Weights of a small transformer language model.
Architecture: no biases in attention or MLP, normalized queries and keys, an embedding shortcut, capped logits.
Training: a variant of Adam for these matrices, 170M tokens, 5179 steps.
Each number is 128 + 24 x the weight over its row's rms, rounded and kept within 0 to 255. Layers, rows and columns count from 0. Numbers have three digits each. The size before them is the row's rms in percent of the matrix's.

# v: layer 14 attention value, 384x192, rms 0.113, rows 304-351, columns 0-63
# o: layer 14 attention output (transposed), 384x192, rms 0.112, rows 304-351, columns 0-63
# q: layer 14 attention query, 384x192, rms 0.117, rows 320-371, columns 0-63
# k: layer 14 attention key, 384x192, rms 0.118, rows 320-371, columns 0-63
v304 087:104133121146138123163168173146118142120136122107117108136112107147154129094139072115172096123121151124176117125142087139130104131172138127174127151131158187134106155127156149110138098076158143
o304 095:144122116092120172102153135130089123135133114112128105129154103094130144148091063091118107096143128121129104136164091133119101119143132100117124105134067163144212130098115157149130127125150144
v305 096:108129133169149178106115168140122121110145138160120101122156129125118140141111145114127125108104107133146106133150133133197138131136153107131147130121117145158079180146077138080097132074127153
o305 102:115147091152132146087103108140071137118111135154132125116130131128126140108144086172105150160134146125151165115119141105136131154126097136146121166127129107154185091127135159147117161122098105
v306 101:106126126140122135136124100125116111126145138117151140128140095137145126113166118149105107134123078148108130151136146153066132136117103146102132097119145159089132157140093138142122110137112166
o306 103:125170151133170133123109144171121136128190154117122125116081126148128148154106109124107129132129124151136121117142162151106106116132140125149137150120113118091170131118153161119169119144129186
v307 093:128150137113081095128149101109145120124137150108149127123098128128100119153141093129091147099140162113096108123118098153121110161141081115053131136134151145177158088110154134098117148150149079
o307 096:121143120124121099141125139176112121118120141130102119084119164070113157154127119128106134160135123128156128142122097113104095089115136142156192135116137172139099119112092127142126109094126103
v308 090:131142125100107076151114103132120127123106130100113139131165180151138143128101124111159111125129131116141129106150125135194121147143154102121123097152108123122112136160117131150121100108110130
o308 100:101106123109127097142121093134124169129114094140153146132146133123147094118172105141159116130105104106129150134121140138119144156106130164162126107152151107128139136108166104142094129174101118
v309 102:133125161084130182117144179122141120159159102097144107146091154156113122126148136141130156115118130100141135127146139131157111157084104164111107141110141107110141150134087119162145146143113134
o309 100:122122131085121110155111126117146128135079132133140124111139121129171169130132105139116146098116142129092153091123119099078107126118076109151105095158115168161120175116140127152146090179096094
v310 101:137106136164144096140115124115115103124137114126143123097053164121166109139135147084130132144125159158104122089131140134126170121096079108142126171121065144117063114117083111104157085100124142
o310 106:135105127137152120144161114133150140123147101138135111129127123124114113109116122121149145123174079114132156091129141128147148156144112134144111116117105127140090129111123126093134126126093156
v311 102:133110106137162112111115131126122116118104140145089107101125135108154147108125129127081136133123118168157121122126087114096167111146125111146146156139069132123112105133124141167086108102063145
o311 103:128118139201087136121129124107126147126151104142106116144091165121147084127107107118133130127123142159128124117117122125146141110143166165146185119103193147156110131110115155147122126100159118
v312 105:125096094181166136116120187119115099138144140188121111126105106104179135120113137137144117115121097148122118125155096130077102122109141121100126125118164084097090146117090132136126115099126172
o312 105:142142113112171122083129124167141153146146098149118156078117148082104101095129094178131132106129113123173110113104133170126162117149148136174140096101159125147155109149150111162139139157119075
v313 096:138105145109135178127151163101135130147111135126143160137147125116129103139167093104125102109119041127109120135123170130127092135122175151113114132195134117130110194128118116135163127133134123
o313 102:123148111155140086129138114179138118134172131134150097152159124094165108183104129154116117160136094161115115190129129100102160121098098119150102101122150110108104123130110158125106136153129181
v314 089:143128144149138135113122139106132135143125143142157126126141170111153116121151082148116134085123141122101138096125146144120141100111177130097123104177134149145122156120103137109208122125173156
o314 103:088145152122116150116127135126143125152129138135149136125111150093121131132159103136089102101109128112167144125155129140136130131151091101132134101143140112148074103143118147120142092109140132
v315 091:119103112202151128122106178109128131126158117155113119144077119135175116127099109095138120128165105088166125127119128154162149125151112141141133108124114184131079153114094136112128118092128149
o315 104:097136170107146160071148155127125109118184136167150145187122146148120138090072149103105101162123150118087127125096139095120101129085152145134130144162182141149102142143124135126133110126142124
v316 100:079098143146167184125135158133116139115099188136129106135132105133141131132117146144103103078120143144158084106142149100140130102114086076152136143085156087117107111151129162123102144157130126
o316 095:134133160170150122142132168096124123144090151133139090115106150111116103139128146117162112121134107111107129160132129135100151155149095152142093145140159096140113157110126140119130142109087144
v317 086:127130126125097120143151098151110131128138133119102160181132101151133144155101126172111122148144130113187126157106140144141089107124152211075119139130158085139191114127166144109128137140128136
o317 103:132127122130132153146107120135141120096144150117134125131150116138127135117147158158158170143111134146102087059079170119146160128126102138128122148154188120162162153103161158102151135118169135
v318 085:157102086134146127060111143139126116118172082167099140085106145128139140070125174131075133164138154126142131103128121169102153137128101097125138119070141131117140124160160126143067095062107152
o318 101:121127111131143167100120158127159139139092121116099120132141146123135130133184162155151127126107111135157141155074111105137137121155129083165097115104108074122185142086134092136158154144151147
v319 101:137098125120151182089133149112136146138113120140132118127127090126137119117132170132111142093173145150105138161153134111123158081135163130134131063098133110136134133129145166157109178155090146
o319 106:113110132136112113127147187146138140122129164155133114119132181121126132148160139134114135102131134139131137151090112088151086097094106162124112099110086127073157108149125137144109165115116102
q320 118:128135137138079110139114178095092110102119132165150160103142136089181117127098148130125130111110135142083153169099107126168156112151129105134126155140126100186136131137129090105144140109152162
k320 109:122157105158114143104080118152172167087094135178147149136115152142106115130137109158120133130129125194152110153160129101112160088132119106103163067148124148138174095149134118134119189108093129
q321 104:139148139184123138122141099121152156141135096134127150096125093132099105140164138124138144156152129143145096096099120148126177155124148121111127106130158157109162118107154118133089128137104108
k321 097:108096149091112086126128153131115104102127141160110131157159147164171118107090109107107135105105133114095123072149180135148117101111100136117121161132156102159122121142127137115162106133131149
q322 115:135090117133093081120111198083059082113122168142150149111131158088144136142080157111151133089115133131077129189108124124163164123149109119148131157140135107148124135129124123112159132120171161
k322 105:108174115160134114086077122119142160066083143189086133109147125144133137152109121155119135119115127171150135100148123105095136135158119106101163067144126155120161111127089117131112165127066137
q323 088:121173144137111162128132145137167156131142088111115167076112100129100105127163133132129124170156081150137158110078117144114153140107138100099133096125148181146154133091143075153096133113105118
k323 078:119088136059102103167153142117103062155158101145123154116141122150162114142094117099146139144142136096102122115087138146137122146106118118108105155133138131135107142117119147130142090149138119
q324 066:149148136127154162120149092171209162148151072111125075134117121180132111129162100135120127145148100112171134109142142165097093129113156163084121120117113124118127121142151144158131138170115101
k324 059:154066147114115138177162129085154120171122102076158100160114104128151165134123146125122142112148120114112155162110147170150123117089107152100117161090136130111077147135161142125159086131197120
q325 113:128072101137135085137119163109068092119131165152150132146128154105166146125077144118156157074103146125098121171136138105161124127142104122135125149130134086153105117132113165087169130125144146
k325 111:100171105184158155072098134132160177091093155155126145115136135127105123139139121155130124124119127164145122101158116106092135122151140126122170083124128143113153093162130104125091177131082125
q326 114:121072117128126074125112176100051097123131174140134153152147173090163150148077141094128148087122146140095110154127135121165155114158110109128128156135144087131116098137097164094162136119156154
k326 101:084185095171143153072075133140135169076100136159110141121130128117105131138128109153114114107119117158167114107132115095084124124160126113115173081150122139114153107128108130132077169121083132
q327 069:077164140121128133158113082160156123093105119101106138113151137159087103126159121156133089140169116145184114078130136118105153107125139108105151093127151158091161156087128111146068129122085138
k327 055:148132104110119118182170123164090121157169095098101131131163118105142126138129135115165120118131137106123150149090120131152122179129145128156108125154110104132147126087106141158129086139140169
q328 095:147169150147103146126178132129171146182132105095117139123120129145106105126142101119120119143116129078103174149114139171120128144108155148171074147151124096128152142146126099159153115154133126
k328 097:161094154113091058142144137116136139158124102125140135130124121147161120158115138135141140152144114080090142138083118136168121107072101179123070153130096129135106133094159111111184104121167118
q329 100:141092113106087096133120169091135100121118146129145147102157183124140142163120145167134127102140159120144145139108132168161138121149122107135125136118144112104110095152118139097143124135135134
k329 110:072131098103069114143088146100165119092074144131150145127130156148139113131127118155095142115113124151161107119131146129131137127128099082079143081148124116146145095159158145148111129103127142
q330 103:101133163134113136113108143117132119127115140081100108128142146129125095098132122147081136138124148139133149118140193158156136131089139141079100151188133101108145131131163125164083127120144191
k330 108:128140112113136097090149109114124158078127146115136134160125145110131166132103141153126166098173135122106137157130137126136124103082080107121104143146149119135147166113119135158151129127139166
q331 104:128144119114143134094120087172141126120138139150091106149098119132142164153181084150082105113149137123105123081153106154168096122091114178101134140105137091137101131118121095152118133110113096
k331 099:109121121087129152129120125135137086124161128132118151158114147151119166130159147113099152142102119155135120140137160157146094128059142141164118137144105076112063122138095134137097158111157114
q332 094:134129138168099115120123106110111135130109131085175125137172136127116088118147073178122126134122094119189135099087112125099113132113138107123121113107142132118098100156116096126103164096153130
k332 103:143133115146102105102137111131111137127148087098129134175153086155134155122118127148144143088171153139121139103128117084102138071098108086110134112201116153070144111111157116142097111124114175
q333 108:116116131133111109133110113113140135141085139127095168123171182133164159111142107129141117091133124148123157159089162142134117145126113104111122152165112126108144161150099088121135130133121148
k333 108:157104122140104066152116128107089102121154144150146155129166173141143122145122145141154131144140103128125131189140104108165099096130141139158128143118115164117112128146176151128103128092089172
q334 083:092123128123152122156124139102158130112095120101107170076154133128096119121125126170082113134115104130137156111128138191111144110124141138133147108137141140086080170083142111136081132126077145
k334 095:120094124097138118179121158138097078146146142144079071120168094127160128116109112138107151101121131137106135110137157163180167148092103118079141138134152138126132145135157108167156125095146193
q335 100:137111149122135136133125121102109126108143159151163142125123144126106146151138150108141144125127153083124145114148078119111197133153139088173099152136119156126147102157145166122138146154107149
k335 102:116071141114106098130120109162162152141116111132090146138092145125127110107130098119107103125155140132127105103130105147137143149146140124117131104163103123189168114155115101121132116133186143
q336 102:131097136107103103149144171122115114146128137142141127124129154115164117129067116082130145103157142119075141158136113124161151151148125129133094133146115072144124105137112147128154119132170118
k336 099:109156139096108119117105181124165159083120104133160107083134149123151135151101118166137177162122126126116118128135101135129135140116114157074077134141154119104139132111132114094144156165111099
q337 097:143114116131156159156126084149135153124127151082107120147131115094155131128169137171111134115117140149119126092141146178134172153087116148093151137120131147104133147139131107150097175123108156
k337 104:135090138124133087108126076133118141133140120160116151138110166119142124141130143102163156123127104107133125118117102131154142093086147089135134145143156126141138114131106131080156151135157183
q338 112:113122117090116122131123099137163132118116144150105176106124115163102138138150126163108101115141135140164107088128112104113126126137159120164154126151161149147145111123095137145099160118109135
k338 110:111134127079118133130122150167088084180168128127156110094123135114151108101195134135144108112103103156131134160104107084126160116121104108128128097181120124161139100125113092144116139106135180
q339 095:131080154092105142138136151112129121111149126110172116087099116106133157125140189098148183122127086114108110167096090136118177114094153123151119127149136116162141115130116174088105137123119110
k339 100:123125177131138137164131162148131134140107151126173134131106141128128109093093157123114162130176124106110093113148085141131143097153113133107125106143184125156118120160128118078146125093075111
q340 092:146097152155119116114106126112118134109126134107133146112119142179138157151159140091144124157142145124164115113135139167115147166109111135137137147179138139125146155141162096106113141119108141
k340 098:148096131158117087132147077135116132150107103152115188153144142165089134099146119132108067143149151145138096144126125154123085174177111146132144127141150150140127140125149135092092167087139152
q341 104:162107108114111135114126111108109125120148158119166165095111110127146125154137154121126161144122107145140126144127081148125162134141145096191113139137149121153151105119135124124182075093151094
k341 104:113103152106125156166108128123121152135066142145128111128180147163156078127119116079113104144120165111091144110162155129113173135166090113105135132135122113158115139130153094093113143099146097
q342 090:129100134130121115105125158110176102115139140173138103143132129142143109141148142129128141111104102085163153169128116161097131155145179110146108116135179117133158116134138161156132163111092141
k342 101:150153150125145115138115112135134110120119099124096114120147092151090064160126104176087158111103143118095063140152125160141162127112125140099109143136172139120115126124120123131127146097118163
q343 108:144135132128114135117099122167155149123125131160120109113156133150115098138183138130075128136193135140125091069126119127112136158091133124101149081163102177092146122151115122131087107175123164
k343 111:143120128150142124115119118129116166123172124160129108068107118095129109135186132125096125114131106156143071130121066114112150164140116116107133110131125115160136141146103120147151117148105134
q344 085:129121132141125119136163159137127121115143124125149158101105132119159166171138127184173146095132105136110130189135152141114112122201128124148120136098168147118145114081139132153140154111176082
k344 093:116119150127123102157102082115165153157124102105092100114177133127124090117149135128123102164137102106154148198139141148169125148140147131168141125073125096137153115114122162140101158122125146
q345 114:104148120126148160129140103156153129129119115130117117135134137161127099113165097152100130149119138156154130089116161138132067126105116119100175120133134155100123119133142122159084113095106120
k345 110:128136111139164173137123100153089114096171108145129119157157137118095104153122168086167133107131129144150107150126129116099134092108148107133142111121093157126128130124110109152156086081113136
q346 098:132136114135108129139133138090114094129131126101150166095134170111112140144144138121107131160125100096114135127093121099099120081137102083118133151122130186150135088108129119148115117116109132
k346 100:111111099117099111181122082147129111167117119173108125185089179142122111103104093095125152148126121119148086144118115148096139124109154122102132123131110130130148146128137120106114112105106124
q347 098:105161121135152184136124089157134128129103128115105167108135113130104137107148136095122099132174105139159108102145148141114138110129176163154145085113136152108116130097154164154116166136132123
k347 102:137157138130161187127121127147128155144130109108103107112150162156100136130114091098139116112148122125141151111124155120127094150110136154122167110120123191157182105101117114136094141130133155
q348 100:133125120118151128167109068092133119130136151132084116127131168128122170147106166140143151130144121130129117112126129151154109127113132071136141155113162087086084156135108130135101124144162127
k348 108:154100153130124110145117092139128119130142147167164136137091167135115144167111092116138164157118109128160102122124129089160133079103131095109131156115154092149167120168182127130097112125092162
q349 103:144136135090124131115138117103101128104165118135154121137117151098119154175150167096138164111147100132112103156142102142141122117121132148139114136096148106175106124146126156134137127141162112
k349 105:127168142167144144100106162106152131136073129083147112124131132133110119114137118129107150139120099120148113122120109110124101097155109135082128151138148113164139137155117122132143170129104078
q350 088:142134119167129134155115122078122149120130109131120141137182137161095115103125111157121118123151133162169095088123125125144132105140138106103159132151162163056119162106092133156108133173076162
k350 100:147109103094128099141136132151079143131141131176115109122156153158134114092105071106107093076144132093151101111102127103151126097131085116074140137100172119144121117115129129150123090108124136
q351 097:127122142153106126120147138134143138130131162179135135149082208123165131116129152138166155113112111112129147172120133140143096150122120113140086110077145101157124143137087160109133102164166092
k351 101:118115162145136098129115133109151158116109161111164089126145066102121140135109123096113138131125111124138166138115126109123135139121138158101112104149045137097115113148145127136122138146098132
v320 099:110097141149167117113116155112130122108079147137133124105166158119112155157086157109116123097138124142124127155151142105129118120155148129122130096148141120069083113111119140111083161095117141
o320 097:158096133095142132091141129161143160119115163129140184153174105160112119140120101108143151160147157105132119121122142106106114148098139097141170090129169117146119131161159103138125113146098182
v321 101:142121111172155160112113116121116107136145143141135143113166073095135106129154130130106161102123150153139115183087064133144103108102146072094142098148146133128095122137111158119121142137078145
o321 098:153144145104139133169157104132090158158103132151109126149125164122163147103127131147137159139157061112075137128148170155111128126130096110165166147119094137142125166140146097094106116149147140
v322 094:118080133100129142106154094155133120132160107115140096131114115137107109121080121082114123110148110118195137143121150111165157144110106145177123126132117171131155159079142114135143172135126126
o322 094:130139132143089139149148137123124138138101074116132114147158111130135105113138105133157128160137120181094101137142171089117089190151130133108124141125102187139130088135130174123154149152129131
v323 099:163104120149110125122124160104128117148135102136105154157127173134172073177128101179125115130133117119131154125111112139104129111145111139122123169189132120152122116146114123088112141116118127
o323 102:152104082091137124131152139143073080139140109108113141125131097128112163089119145117158116115140136169142118163116106156188108130124121164172140132108160110084129140106154120161147114139156124
v324 091:158145116133146091123128115128135129144123125117141160116142091124092154162123109116150161133151144116159130122128103152116094164123102150155127132093139134136139078117095138067098155149096121
o324 098:138139123107097141120147126117177143128125112138105094152182126134146110095133117114122140141094125152135180155118122108132129077092135096155156105130159125130115161155143101135115165148150117
v325 099:134111120121161120096119147122107111122154111176127140102118175161130081114125132162133165101139113143087125155140100122160125107113154123115153152130155121108153103110105140132123096079129150
o325 100:175151109167147103129146153113141152119121108097137144139152099148159128136118135144148102091142156088134158118139132083118156125163132104111162118172115107154119121106159156175127137124177109
v326 110:150135132103122108120125164111131119149148108115151106104103143155184076126129121109144113128120093113101141143095102135166153125115122148152102138118097083139113161109135112111149151099165113
o326 096:163120154130119120107142103142157101120156102105154177119135144117120163155128128130157112149134128084168108107144148110098102130132138107139117155085117148129150119147102127169119111139125113
v327 104:138127145131117080123114154115141145144125151124118066141156201136144117118118144135137139125143141111122139098095172157139167096150105168094124116133110129148116149090143126065150136083180151
o327 098:111101105142099140085122097116121146108143113131138116152127142139155124159138102102121135105122126123158142104107155127171092114141074118155093109116172161125131100105130148192124152148132123
v328 101:128184121156124106152118134133114117118122157117105124103157098120117149128159138122152142133114091149123112105154134098162117117100191137115132106126126133127131135146156129121111115098107149
o328 105:121118106106117144136133103150156138080127148154138124161140157099160133089122114144080101108099142119109140164139129185141130119160104115173154162147131170161140123129168151124122151119146114
v329 088:113141121171138103124127077141112139123113129130123163108156120118132139140076150177102116111123118144123119089121128115173089077116101141149140073130173139170149111113149145097152137138069142
o329 098:124175118111132134146106157137104164110154130150111138131117142155140116121126123118125118129111095103089137118178144133119170153093145130126129111109120110153149105152136141112117116126139095
v330 088:135124123108163157113120123120100122128140112132147072140120123136123146119163160107158142128158167125110122120175186101141117165144107101149132127121129101125132134122121126180143161142127099
o330 103:109150124166125083130168147106120141142107095140140164120149123115128111124169140162092168110091134116151147152111087140159122086113155135126162166129138153160124154128117157113143091120117129
v331 111:111142144096089145151148103119134155138139122077140151109129147165065106134096113090092113121113137106158156124107124160129075112117134187141108151131087125169178161123150126144138156133170110
o331 107:123177126103099164132142134110110125142146125127158078153130107109135150126110098174136121113158092105154093128136119121114129100148153100097054121108127150137147135143136138113102122183123110
v332 108:102174105146110115139130143138117107106154098157140140076118131116133128183117146082145182127126086145138114150099117146156143115138091136102138127089133145100152113143132121128094130167157167
o332 104:153177155159142147118123143140124138137121138149140102145113148068129093119118105139110102096180130102097133168140144111159073115137089142132148124161147121156156172141143122129171101129089103
v333 105:103126118136122122135116146160128137105104154159112152117140104114130143154136144111132146091120130143100102116129182083083134146174105090114145083153143164102111081150095139125110149157087115
o333 097:128169123116152114133122163101161115142104141113095159150117150132119111119120122162096173144122107129127087121139120107207103146115137075100147137095115113121137107115165154121123123137114174
v334 106:116116089121144108124119112133122116103131138143121159150141130113117150100170091164129098127122129152124103109170089095105112117176120073120146119094114160112100129151103161135083135124077174
o334 100:134114118137142098143097146146109080119156128143144141145090149121135109133094163100138133117131176109130066124141145126117097178134169190141176067134152128179115105118136124148142130098166120
v335 110:108132118140155167134124098165111108109117150120120073118134124105100164106137152145136088110104118133122103124159181094131150104152096105152148100070143099098145160158120157162104112153116146
o335 098:130078147130129134091114114163149152127113146141144156129122111111162134127124146123129120176127081135110153183124091104145135198093117149157161162134156145114127148087111147147130098112107129
v336 091:132117131148136105117137119144123106142127186115144093122129091146117097134102115109106123138150115112122112121143095128162163183109114105127120106079115128110119160105150121153167130131103159
o336 096:104121128122150090145093130136119146144151145123103183104139132141133181128156131187131105125142111150079124158112108098100129082156161127107154111156093096142097101149111080146132123168141126
v337 100:096120107148140102122106113136112116097108147133132145161157148127114132107100095170095160126119141163060107131140139120130126107155165080119151122166159133135134136154113140099110105139130170
o337 098:141142120108126132153124137113141119143126149138103128108107123133124137117122168142141141136083162121191147155136129130112094097094138141091148081168136176101093104117127106111132145116104143
v338 104:117168129092121108148148107151124134105136137113136145112106141118079130171099172092135140142147152133146135111133167154133115153129131132147122106102151152076146129144164143113146155160102076
o338 104:092147170154156146121127160121146133119133155104124110122113166164136181106142112147143162092074102122161158140160148104118114151136102146153108110147161158147103127124117107107111113142112139
v339 101:143139144103127153136142116138135130161165120104112098118149131130125082133127163151158133131151102101138117145096146141156154157128130167137125164090130128168136133123127119098186118149158075
o339 096:137086169126159128159131191130096177125102150125124142175115092155124097132073101144089152120139161135131126106132141145150130122084101150106134151145099092113116145083132120117101151099172109
v340 111:119110106141111112132117100145121110113124159127154128157121109125174140117109170101088174103134170139118138149156117129149134135167114139166144113115192151102133120159161137158110158127099141
o340 097:121186106104144164123129134113130112123093100148145185103126100130171113094151133140108120135124133167114098123145168124164119079116138100117144093127118170076137133139137137117139082128079099
v341 094:134088147131140110105110163088135114145132101157104131169129163155158104148092092136128102156127134125164151139088126145102117111116102164093119158099151137162108139114141118088133159121124153
o341 093:121134124109154145071175174144102150115174148137132127120109111128133146091155115149143116111114124123102099120125148090159155120107165151154103117137082123124101162134107145106109131122120100
v342 100:125094118176183143119139140123135132131108104134115135138120109116115153132138120090120095111121153118126107124144107112137139131133139129141126127116089156142142079145134135164165135128152107
o342 096:127111144125154126140149136162113117158137153138173124173137077125135175125132131165129170096166129125099130134095150123104120110122144145120131105140174139153093119102092119152128139077126128
v343 102:104162139104099135153120114141126137109116154094159107141094106119110146135092118123155136118171141125156130142144147109085126159161116131053116131150084092110108152124157140102139119143122075
o343 100:125130115108120163085135122113162133114077156110064105142121142166136149130115122128116143156119139132127095102105074181145118140103123070179117138132126104120121109145091161172160144105129118
v344 094:136132121183145102112140126119129120127099136144123104144158106130147114114182132108143107130095138137151109149108098146118145157116125163093122139098124158132129152129133128078095140146122130
o344 101:107086112117124104124116123126107110143148096128164080131120126119099145205125104130080142155120163142099136123159147114168100136164162119192165156135130142100178128139081091167119121179111112
v345 093:093171136117128122140136105140153151106122125109124100094150166107067157172159149098121177132150138127113131136123145131129100102132098145117122118127130140161140089144132140121123083118114092
o345 099:110102140076129101121176166133118165126107134146107124132151119123146129126108137112118127113083133175126149131135124161116161141123150116140063124133091177137177133119142095132098149137113123
v346 120:117103103172175141104120133158132120119080146151113096126117115092105149087149152140116118098097151128145087111162119092090118146126140059131152099160153122112129119173108157167107128129094118
o346 098:153106146120123122113093140104125152091110134154133131112120172140139137147159160104183090113136145125127112144160144169127096138115134139131179115074118108112124079137083135116139141116130128
v347 092:114084127155105090114131151118107134128112136137093146098123098130163118114068163124099128138128131135121097148124041107122192142132118130139137094114182146099112107120127116131096113150120122
o347 103:121163116111143166129085096145154123150142128150161139125130138119110112130140102080120147139116138109169141119101132112122097110128095117122129088141108099121117064091143108119171062096132130
v348 101:163115113148135134116124131127116091160158081161153142169131114139118112100153111130102126124136137134152125139113117149095086122087151189150142125081173092168092157116134124105140092130113163
o348 102:142107131116135155153152162145137165117122131130112115079121127104084165176130137140171129080113156103089137099115098112133159136116093134135159091141149150133159125160126163121124119131175141
v349 112:126147136133135103115115148160123112118109113140130131096124141117148108140120147139134187100097125141080118116116108131175114097102112135116137122117175177132091093135098128128115159113129124
o349 100:129139132122161144125111093137136110176140125120119130155169101110105125139154127104089077158111114138144090139166116089088130102142121151141145099130082112081161117094158108140126111107085121
v350 094:125127148075109132149135106148155150128098164123146134100116108125137133155121119127139150168136146129150134140153146136128132154117134066080114103111129177088134138134119148169119104148123092
o350 096:101114167134102123110129141092182144119141132098080080146145112116131130158133166120097119119072091112129096153095129103126106113146100175127121076138140115140119127105136114086141111124161111
v351 094:123115124121163154132143132123128133135120122135144137160134129165115161152128126116152133152146182123132132132127121103138143089176097125143116112092116119188096140122125121140134107145167139
o351 097:137143165137100131123128163150125111134144097142109115134107153115092127133176127083129104095108131142096103142115142102128152157127098107163100155154149117107148112125163123107147148147097160
q352 100:136068131100138129134120130112095088143125160080129123133125125111139161155097144109105122110098118102152104107119095091116122142116142113131127120198112147153152147184100115119137153133101110
k352 093:146109136128154176154186129129153137157150106129099140121133160121116157107086149092156100115081109059187146101138131145139146132132139140149109149153141096156115138116126126137141150145122133
q353 104:119081147135095085148119128115098085126081161150119164149141114095109106161115121122173145170095120119144127149133102143128145148139138120126127136111109117107048130154107130087143166131124154
k353 100:139091113096149136111182115116131098129119118151141117112110106114153122112119135080117074137131129135118094183086076156169107131123126122130136148103143149109145149143129145153177093176133123
q354 109:132151143129154152117158138141138176150166101115151080088115153146146153108148170102122125107152136133122085091082118117149129107104119149142130146145127130160149135083146100172106119099121123
k354 096:142095146144138149131175131124117146166187088125145165154123151160114124120097139144196132119118134080150148077174132111157103128122111123132098142138153103148154146135121132166099138099116112
q355 094:133083117115132121123109120115143093150129177122123117116148136123131147160123137103122088094085123126179099103104117105110129145137138121141111140193125119152132126147063126140118096151121140
k355 087:132119139127179141139202133135125141157141100150159116134113120128089107129139133137135139170146138125127149169138073121132130106124132142118110147121184157127142154136118152144113115161154160
q356 112:170163157093112118114131174113117149140130144123142097072135151113120099122125193091101107122127140095117133138112126154147169119110134149107114146121125141147159126134130084149111115159127127
k356 109:152124150192123111135139152132131143174134088141162146121114126146120153136113171129152134165125179081145156146144155126168125113146097134108079127140163123130155156109093150158123111105109133
q357 089:156078088161134126115092095132144122143120140138120123159142106155150132130129131137135149106072093162135137095133143136130132121166140125112128161144126130131139136110135139097132123125103154
k357 081:128157120115148106141068114126101113127071124112136126093089123113145129129153130129078139136148161157088118149107095116067139130138127141101140083128092154129108133147178148144138122150121107
q358 128:097090076154155105133143076151129126105130140119104127178132136141130137143130093127190154119145132167094112130151134124123117115148129103148144107132136142089148125091134166108121125137147139
k358 102:105136142102118173123111167174145106083105150135138120138134144149140108139147101126071132104114092148136131108135140133129097130127114083131185154126165153135114105163138106105123157151132136
q359 092:081107112112127095167150083139114107118132123101110150113108132139123150146131125128175116081139128181104151145118156111072102129101137102160149092133123134161135105102110140116179136132131129
k359 068:135152091156109122110128141129158093108151116167146084147137113123117124130144129127113121131103114115147128138150105158161080097132147126121133117145135110196144140144140099136142157107137134
q360 086:144127139106126125149135146115154118143137132117153100157132123173116107155139135102183117156122134124080147171114083144120092147091163100171078141167117072155137112104141170090127073158121136
k360 094:174111121132152135142158096112168124204173089134141125122114116115137130140123135113125076149122115121111150152125099171167114130128170145112055136120134132156155154164106101143145123180131092
q361 122:128154214107092128142115169071149131154109140115151147111129130127123127168121171125114113141133101075131169109092131146149113148095128142125107157120101143164112177155121077112151136119103098
k361 102:132118139133136076117150073086124167153111098108112124099096137151139155155110155131145139170150136118147166139114160140107158109122147181117096102103076138110146160065128134139156116118114156
q362 102:125096140168096125133124126116132114110093150139130176123122153121136119135126141106076136130107102118128154120136117096085085128100159078157153144159108152111113100136090091114115106150120097
k362 114:150148074101101039119107088115116141126097112121096135122136124103160108088148108110113101135157129132149126148100138119095152099114129125102132071142109120080120133089105110143118115092118146
q363 099:140121129129113118125136109118128123117152147128116166116111145119160103104133130164135143182148113162090140074109119125127158133110132107089119154140131148157114105109157141073162114109132103
k363 092:153114141103097162118136130131118155083138148107157148133092142135124121120130124133139143143116178165119080097134101104080146168149095105149114137125117149143109120119093130140104148127141103
q364 102:103123146171131088113103132097114152115114113143148145122132194139184115096149130125141125132104148156081141099139102096099104149121106116135120109143148118155158148140097119130122155122102100
k364 114:137122155158117109181109128142088115119156124116145129165118118142102157138113135120155131110160141130129124124159122124151101134143103118151113134171128206110120149152127119146147146099101172
q365 101:103144175156111128113131151100120092123158099128106155123148108119154082116139122108142153146170111125096107134156099152140135141122111125086119138105135126174163127123128134137168160156122163
k365 106:153125166114137166117153195156181118139103145117095133116117107130068137143145148131106125148115136122116112157121116159195143130100121141143128174146163129133142112148119102101144144088100124
q366 095:127141138134146124134091107120110123111160113142151142125110160140136171110129125117099153103129126135163145091116094121145120134102109091141155132131141194108105182168149117172170142140106106
k366 093:095105097088118094115136084150125095111163131139114135109113104127140144107129128147142091133121145159193171125141145153084109131106121115125140110103117098128127113127121141150101147083113126
q367 098:114157119135132120161151101165106099120108111136121144127115172143114165081158133151162147135187148166097128095089123136190126109118126147146162080127100164138131140163165124125112134080132158
k367 101:116149090089121128135138111132113138155144129105132089105115145132160122144108112102158124134117050146139123122106122132108146126110130119176152150109082134165118085093113114154145138125173127
q368 094:126135119142131133123123119112137143147132110143120108109148150118139138153114084130141177124147133123123156160143207161119142103140106138134116123107132116162172085084074133082132149151127144
k368 095:120148178181157137116133182102164149128117098129166146105146150140093144106093127144141141116186158133132125161158118132141112133161091113130133133098133112137124105128176179105171129154156111
q369 111:129113133150131137122159115139132118128132153152138073097123135165134098111101124119196145092122170129165150147109165132131132130127121167136121084088158123089117145098150130178139098141169128
k369 107:106136117128141153102137108099139111128116105119150106174156105099142105092120117099154094084132121108143127126109124120122101123115122125132115098128155169106150098164113128147126118139114126
q370 105:097136160142157144102140165140133118144157124062147136118122130129131157116145143133120118112105099116111098113143098106152117163086084147128138132158133113180136090130135125150108146113140129
k370 111:125100137146133132119188177172104158135125105109110131135112143147070139145125144103110110164132129095094111146173157158143124101131133167145112135116153110152137133090143158118134153150139166
q371 102:130114126142148087136121084126154130124142129153139120188122129156109121094108126126153125150121168105148148158146152130135122111148135139125096089167152112130151121128118160135136091126148118
k371 104:103141122125134156090114120094127133124131160156181126181119124129139131150145142137147132082105135124146092097147114141118108143154145127151140119151094151106122122137170121140114148168088087